Weights of a small transformer language model: RMSNorm before each block, untied embeddings.
Each number is 500 + 40 x the weight over its row's rms, rounded and kept within 0 to 999. Layers, rows and columns count from 0. Numbers have three digits each. The size before them is the row's rms in percent of the matrix's.

# layer 13 attention key, 128x256, rms 0.051, rows 8-16, columns 0-255
066:537511555453425460524510548495538486520466518462498516483565470460547446471491506575463595515481503442522519552563562506563484498525505507574505471489522514490528479418457460464517463498495467533488501480538541482562493469521452413444533452494468462468516542492584484577484483478486482544572456508465499542485541478480512496477497525496524472508496444530523538496542497510481496409496500441456485443478450435527514450497554459464555551504499534512504492530431501510439492517534489480454480570548510490462503527480468551437609419438513534561500465459482511435499558518522549482507508464563419579537470518560502444472544415508547502508504602455579581468515501545438430498439484523486495475572542467504534515462506456446527470556588529547466478473478530459549525545554535
090:576427550497492492542521541529593417526439534518521445486490516526471530549520527531524503446504525496436468568459468459491567461430490463473521525517495472473507431572466523481519494469508521560473388519528531452488548482515457490523539506470539512432504510470462471472520461439524476504514554495548492535522398475531442530518543528492582468526463486478493431475484452467420529476470537499514447545521517554467522500574537451536575563428489494539484521569528483509455548450535488467466482490483521481493533486468552542512509436431422554501499493512527536493505498498436482462415559452482448513585463475479467489473535442564478491511493532521534562476447462567510471456420495462494509520458567576488368486552481513530459502473544461504399507491474477504508473525486450
098:533468521518551502468469486422494540553512469500480458493516523493494475530565460457539412541487466452514536495610587502479521557506452493608504578484549495503580505552470514563533472552501458520536511460491495588546558520452557548501419518502441503439507505566497601580503530475498517470432432526517592486573507476466421513467476501458515535533522541514506484542501486468518452535496544548444529465478522457512529493516502532468520487464508544514492494436512479552505471543481543519555525481552472518461519472486515484544454442499461508549511520551530613493477478522489515458518542518557519519550512513506533501446388514447510497478442522531540480447505441508459511455476474473444480511548573561550467534520518547537580537504568542443476445525528423470485547569495487
083:485497557503422411490492557514550454632508506486515502534432458488510478547526538516554505573570500503507513517515467508475532538488435503488520437487574478493426488481487556492531473537472458447415457473424526436545481415453470485498567463523522512466465478566487424506504444471458491532466504466457501486521465466466500525431516480536504425456409531533448462449481528473510552551547484484452487560454509529482486482514499431519505514395447515481512464504559530485418547513570479475471530504458545493500536512428502565508480523479510575493391487498503523504523425458488517487470490471468506495567509440538510503522549590562484436579538511507489461497540520475477567469442482462548560491497541559500464465477532507563534482455506534522533531479474514542459479590520487
082:530438613450490436474488547518539517476493469517528507503454535449506451546557464505482524557412591471494508550449504532538553531500440548497478508545486453551499490517524468489546492434520530549432500520488484529512559444466532541514556474503507504411549514475446549456525543405501544532491551537504559504485508494488457454505520496567472415494495542505483444516539451483510503510497524471543474528486490530537512477567516428527563504435539473531467464508515487516451526465504445475475439561488413507457552542543547521473462484418477500530512491552552537429562510582446518471444549526511479529496559461488457504474447488530501551566440475488510521465467524564618472491452525488512469524488586516542500476535572439575536456441563501499498496517473558558509531581489512
092:515519476461421429446504485506533526468488491505443427487466524478549513547496567547525532448451504452475556532520466538518512480408491477449478495575460491515375432510408546477538518522492541544430513479449507483536469532449448481518488512480542475479495456523514480479508519427550528617498527572520448551501488464483477575472597476515546511534507459523507544448496572522470542508496425491556484542505440434437559536550519466540543448462522458512480543454526455492463533550471465493477503488522486513570567442576592492527556492474551551539515457468556524519486475465478544477421449485497468476489461455489391496508539538539523457521522486544489498485461423493429510504520512482536531499446487528498498514514554478491507570457509497527482479462524516505397534491477559
093:497533530467538467555478527552567421539430509496522527489504508584467505511515556508484539447546507481512397528523488566515492411492490494518542488529534435481570558421525528416544596456494532586465459508516510557508503557475475480506544505478634503580500578449478437448507537453532488554465505449531477481396468473507534468549506518519524517520450505561473475545493532482444524511452500532497493561528481499432528523574499487513528455508409516514531548502513491440497479501515436478504434469478540499515555529506530479421467498493517514446548493441549480510499504525504431438532552458541465540555539452524436534553501437541530568498486436464517512513494467542515478507472513481502516490493489513477400510505516528487480419486491492453530610512470538543466557498485547
079:465554509468491535492505434511429520545500503462419526535567472563446472437479501447514511510531449539517477440518489503507442515497508503490504439486477453517446475463507571475484544547509503429580602495453397451489442527487529493539445502423512446554472474577502525522493513533548479508470471552444479570463468553547515562469522475507477540462534485477518543527478539480526502563553436517502529489554484477550490592541424470548499488457479495430434448555568438499561434499464533491496572470498508501529456518487452493545518582532532479456489439443487469477463517509548493472561480542501533511413469503502534457569497558482513502453400445532511537540513443521553548520573460542518517529534433427482572496482481491462466505577481528532487527496505538468449527477468490
088:519511496459460526468506483473499478524525529514449485527453474547616503472467545482556467523545481526466618502513459484464513566474609451512455533507367471531463403597461437552427488488487460473557490516476465467495511496502556556519496536478494523419494398515491582485503497563519519522493499507501435451517543487495450473501484508498405468485537554466546508431492492492500506454463499471465495444417487507497487438434564507523550544432451426533463402523508433490507517515432516496519532482459575438515495502456476509545540530538458494474554555477501496567477462492488442569469498489457555487468444561530516506524465532503508522512492485503538482501428473463479529536564507515415544520490466494493508491476503515476483547490518487488514482527489557415591459514459514
# layer 13 attention query, 256x256, rms 0.0521, rows 9-17,137-144, columns 0-255
074:519513542514527418503499501508511431442556539466498499508421597527503560529488528453518462543478511500506576493536520520544486507557495414485458496497501512572503456530522466492501428477432587497490498516424525498560565506535528575414556479504431543413517468442493509418427471547517574437519493474518548490473484516457488493387447484508476480444480480448428473512539507538439464484512449510522472508455571537536568454508530557509478527513486529514499469558500511576523488499575496478478461495581458449484476504565503478545520467466440487455536555468489474447498473464541518534528513471457539482458524525406473480410509540456448487506561452480495468536430524503434483530483462481535564483468550541540464543553528543570563498491452503456484485511515496513470504537547547
102:473495479574441487568453527570551472553424472499476540489472589458475495512580468535482453481512501534433466467490478444450548546487535503444478449514498498510496390556549495449577525477510515536473460534446592428474540439476455573481553444501537550498451462494516480478514505483524439525508503461580440483530514516466509499437525421535458422503477484505395459405471560441496522478486517520498468557465457578490488559444568486558518541469497484497526467534514498495495441547497519454445483504445529544468542440554533537487532547510480524497457499419499495514497438489559527479444523513461522507570501458390449525528556561534513452543527492510448549474448566476473557524481492456500514501493557543464453449482532518529507521489497500474521527487524529508449493509559501
088:557486522479478428512558541510555457519541514514571464516437501537473501564528464517510569491484552457511524533497559477539540542433520478519516538505446485463498488436531485503556468540479494448498492490498530493499477510518475484457571480484443607490585361453521539522466481469545478473480496492498600535511417528567496439533478515459488569549477529536450428530553449592547476502455453511541466507464456518557476539537558536431484466504499507543521574503436443579508386499521450462519464535500475458439522507435498502484507463451522422523549539519553516421528474493470539484495548458482470498466480562455569456518513460475475550445518491408548479503544526524500480479491539485474509480513497581508502502468458544511461497494466442419485503534568472491508483462453505
099:495436549476453463577452504523548435521465518504524430527438536450484460504499527548493518524472550481458520456464498476510498547448469499457534499467535553508524456506538522422594473505440478523475424493479576507533518503517480512505555470501473553431503424454561473471462545484453456480446578522586514485551499496475498499417516510472496440533450475470447438483554501496465492441496502511494462594428462495459485501560534453581502536508538478581568525504530522611452511524508515463425471541505479431423498441495566551491543424463497518521510538468553492461525413427546533453463481412462497499506491501464428506546486549506463473530531503471464505533461467527435450483468513488494567545517504564503447531521483514537566456469525471519467527488487533463455513491580478
099:551523454474521476449525543500446489568574491464513568514510504559491473489474457422494485538521440436573479517514515478503415458561438498571504559497528505501533569543485492510527449559535501491551512538564496537566518560498530565490449530543506497537505510539521490492485446560479525521546478484450526527505502536496521502499448522446476602434477531514523527520489451552523500553474474457527540424461542525524543485485484541409463600464456471494480480581473514525518491479462516594517484569584496521554412518398445496513475458480479420496466555585488513511507556532446459546556539492547493556510520575587555467456519505503484493469504468560526431538500527508461473504518508486457423485517481514425513469477499476421515485523449510427516452509491480493550454519449488
079:567466495492473524450508466485454499559521521562496496491462538501550503488478509513464475544514552490533466488507549524504492474487458456560496517487457587517491522488535428525462492520602530403498525549495561583493501491583522538501574457607475491444507416527529466505471491554498542451517485495478593518526444566537537516504514473502492529513468526484493488476522469500465410542524433455477554484468570508524459507444464554427481535484513522468484509590458510531495427507484510520518534567531530533543465503456439555499515490510513488482434546488476515437464469449509573457502448554506517553431468542437566438387538466469522474491512480464486454486502550495440464458468489484493484439599581466494546531550470505496529410488463491549509446587509540489499538494501427
100:513581466469495503447532462476454573484558488551435454496496470507509515429466439459503489545551524509518461493534468570523442437479471543526446492445525460553460597534468473542442502423576542432557534520555436483442506518466537500523443467541492445553493494545477551518497495574481549543525496520457493481460555471454516551559546504524501517464516532526590598463469485556537535466538490466510553423529559469542537467517478569461504437571466489460460499523502524470429542471508502554502552485524502472575402521496453526494437539529488507462484487603454522537457511490508493518577433574549507488497498535541540475431535503452535494449526468534472450535538507512517563491517486512462456504494497504487578489454497511488486513500497613534560473486449510479513449524495493
098:585514411503488529439503492513444496567543488584521459503568475586452472462530434474473497521523536536542508499522482512517477438571512466515514500494529503536483562397581499524470439528526465489578567509542505513456509497439524493455442462512467506570470467551457475496474502547498521480571380510449511513512552528524494534506442535441458555465477568525528544507491499539486507501522457479464537438470525506538545527463433484454500502494528516464510488571495440507570530491461518535521510493488489524552453567428468384516469539526481520502479552420482477379476482434509486508526582538525517532473592493513545472439515523504521465473498492523543416510503519477490469505561473439520504410470452480401517450435466500514479532535476515497525422484537490496519514500470504
097:511551417441515533455454499481535529504509451446506537495551473572502545497436508485465559476456510506480443565504472503510553537499430567461521502547503511443473554445431575500510493488520574511471538492554476559523422477480458488553439492467528495618522590530490442520475531457491544529552484474555455525491493539467495535547532485524547509474514511579578497557473556529600476524512524520450497509538573471504460534542455458452487422527512478455497555421509560425451479421496471470586486499497523513535568487529512485518499525532477528524482488508547496535535517565508453539511499531496537488492497450556520485516579498511452547519485489515513589478592515461551511468535464481576457557525533395484538493471514457413468490486528472533570515490509496540564530477479481
079:526538508583512434457531420474576502506476408518559523512497445460506509486555533515544423504502499490491555462485505573437521462552517478445496502512507579556471533548560483517514492523500480512498476555472585521488557478502535536559564469569468566477466454455493532456534523536543502467418520551597496398544490576473529480532480462548504531506431481455447457451521479528441435476499442534533474584455477555516572473515574507501563481489519431522522432458510551534463515472492518474518457565488463459535489564452510529551528522541410507459459530528556502532433433506479534552448491467517553483560499439441512520539457501457471501510552506474514502475479534535537544504491485511486539546518516537532466443554549493576491508479537516431544476497536501556526527554509493
101:487535524459466483566511600475527499503463431494442466526480463533502514480481447498518475572513486516459621413471512490463473466529487480407478463438427494512428440510532479556493512404463520489497498512500470517471495478454472506517534498433487428463427396556528488526519541535454520550561519553541472472513485495496593511527499514571447525462500499469445463473416556562500588499476545483570474529511489554470520447484526475500453526523447535475523516537446522585446509560502492465496591537498525443496481466515479506532498576446554499475448509421521491520558499479531512510465447457498498464530452497485424459505572470519504441533496548544486478504483590539562555605563511500492489512478472515557493508492419499544505520483506502477489485490483489446519443444541480
091:510505609546491501556532409529513473498431440460476447438463520462498470482551464492497560466504552477531537480428500472550558532483550510478468555528511451503434509485466511519517545478486523577497472512475563462428470492473471480492494518465541481533480522481455541490490588480638511477533579489529551519459506541540527499477540524471582486544535481494490519503499543513448511519407519519544463562511454543487453564508480477474544420543444452512501546454474466479454483490447536476496442488496527506502589495598519494446546501458468499512551481443546441493560541449508522421473533448497476531536503464505512478514552491536535543445503475483543600459409512554581498481508573494535607476479507541567467496504471494546535530466519526532510566474509483574497492485546492
075:538488540490450499526537468523518460535487516455544513464413479471508470527532456530570525477476491506478529457465478536464535507503496468471526509516568521493488515556525532566517514556497397527503421437422530506464504479405432587475501490540525550567462411539505470457505508519555428555459531560552459492538493506525500528508517520464532554586503460497456413446471453573453490495489461553502497578512483529478488467562565476479497487467430494503460450527565436582464485432485523502480533525460518406511532461507500493457558460463483502468563428482542539541476380477515518529501448438424490481566481541435469557507513497536542529554559486501513546451496438519516512528464477506470520523524534548498499500497435447491529539470525560484445468507520479528453473555484577
079:503437547536521490543481423464521467608538531405495484544513484540487494499493550479576497613498490471527505527510529515469507515559526482491473482449501498457539482515519470553477502565450467485539491436466568555487526533466477519549445534470550510596528560520474440511470484533520509442515542418440437482456498534524440502481497505512551555505445471479501491447465476511521467547537501566462473482464571579512484526555478544434559543453465488469442429512453559498556515533504516488526516464548534519567527466498512537446506399493467497404516531501454492468428569457437464561472495511443546595510434463519486562446444526492494505525548561501483478550426524451499476482483515515465532566522441547555499494486507509473474461505485536537572511600501500484519527503495458
087:516507543539521475479468464480534547492504435491528457555531465444499489465448493465541445575446559469476429514466501511509554497561482439463482483525509580558450547546548496461520540528560573398465503540543538574474546516588526459524521497558451448486482546518522550519461439556460528441493557460486524514497427507486524521509472453509542461467475526458470515520588465510564405499495527469554507501514537508564541516493492566444560466512470470513460525501439523476443554454498540476568423554490459534607515555492500580492524484479516544453517495594523549505470449538458552559506478526566576519440458523458561529480505524438492514480510538496549523497538548507591478466523429486514478571479444481499527508476438523553484501503451509525482473492535480525525515549479463
081:559511454512533547479501473464445552502507496521491495474503540514467482460498442437493467546510571429524439518474521492504488463484486530567439425504488487534463509476455442518456480468531466453566553437521429476507407519536544468503510478521487510516519495532514530530507570524452559520458498507470511492452509439452489483488449530430519511391538514475540610526471462506597553467526509492507500415532553453557481425426460598432468484484486560444487475492457491455467529469433501494549575487488506519488447518536520512530460497511520493503407466516505480472487589544496469509566468600470526467443531522606538397462534489520542492503480497492568427492550524515558541515508524541475478498504516419477527539492556526458466525526516527546540442457490510455480474495554540
088:428519480517421454503497524504492496486430511540533517513517504489439500532546553477474519493495510482466560492534549470516435512511519491541539494422474467527523458506461460511464406462377421572550496512512547427454554494486574486457438488458525520524480488486592491526525488479463438548497444473523440507577536502476537456537465527459487444526474468562460500489475538405456486440491549533410473514435504538526429504512466478515518531507522538495519454467501505537522471553592546499475490488459499527451522465513503491477550471447553540452416505426447502542500507401516516458437554466507395515486461426491501543501476517539529462454589492463474535513495472426470465520480500534493478458464539555450530489448529520490514481570481460403503509514505552504447574526534527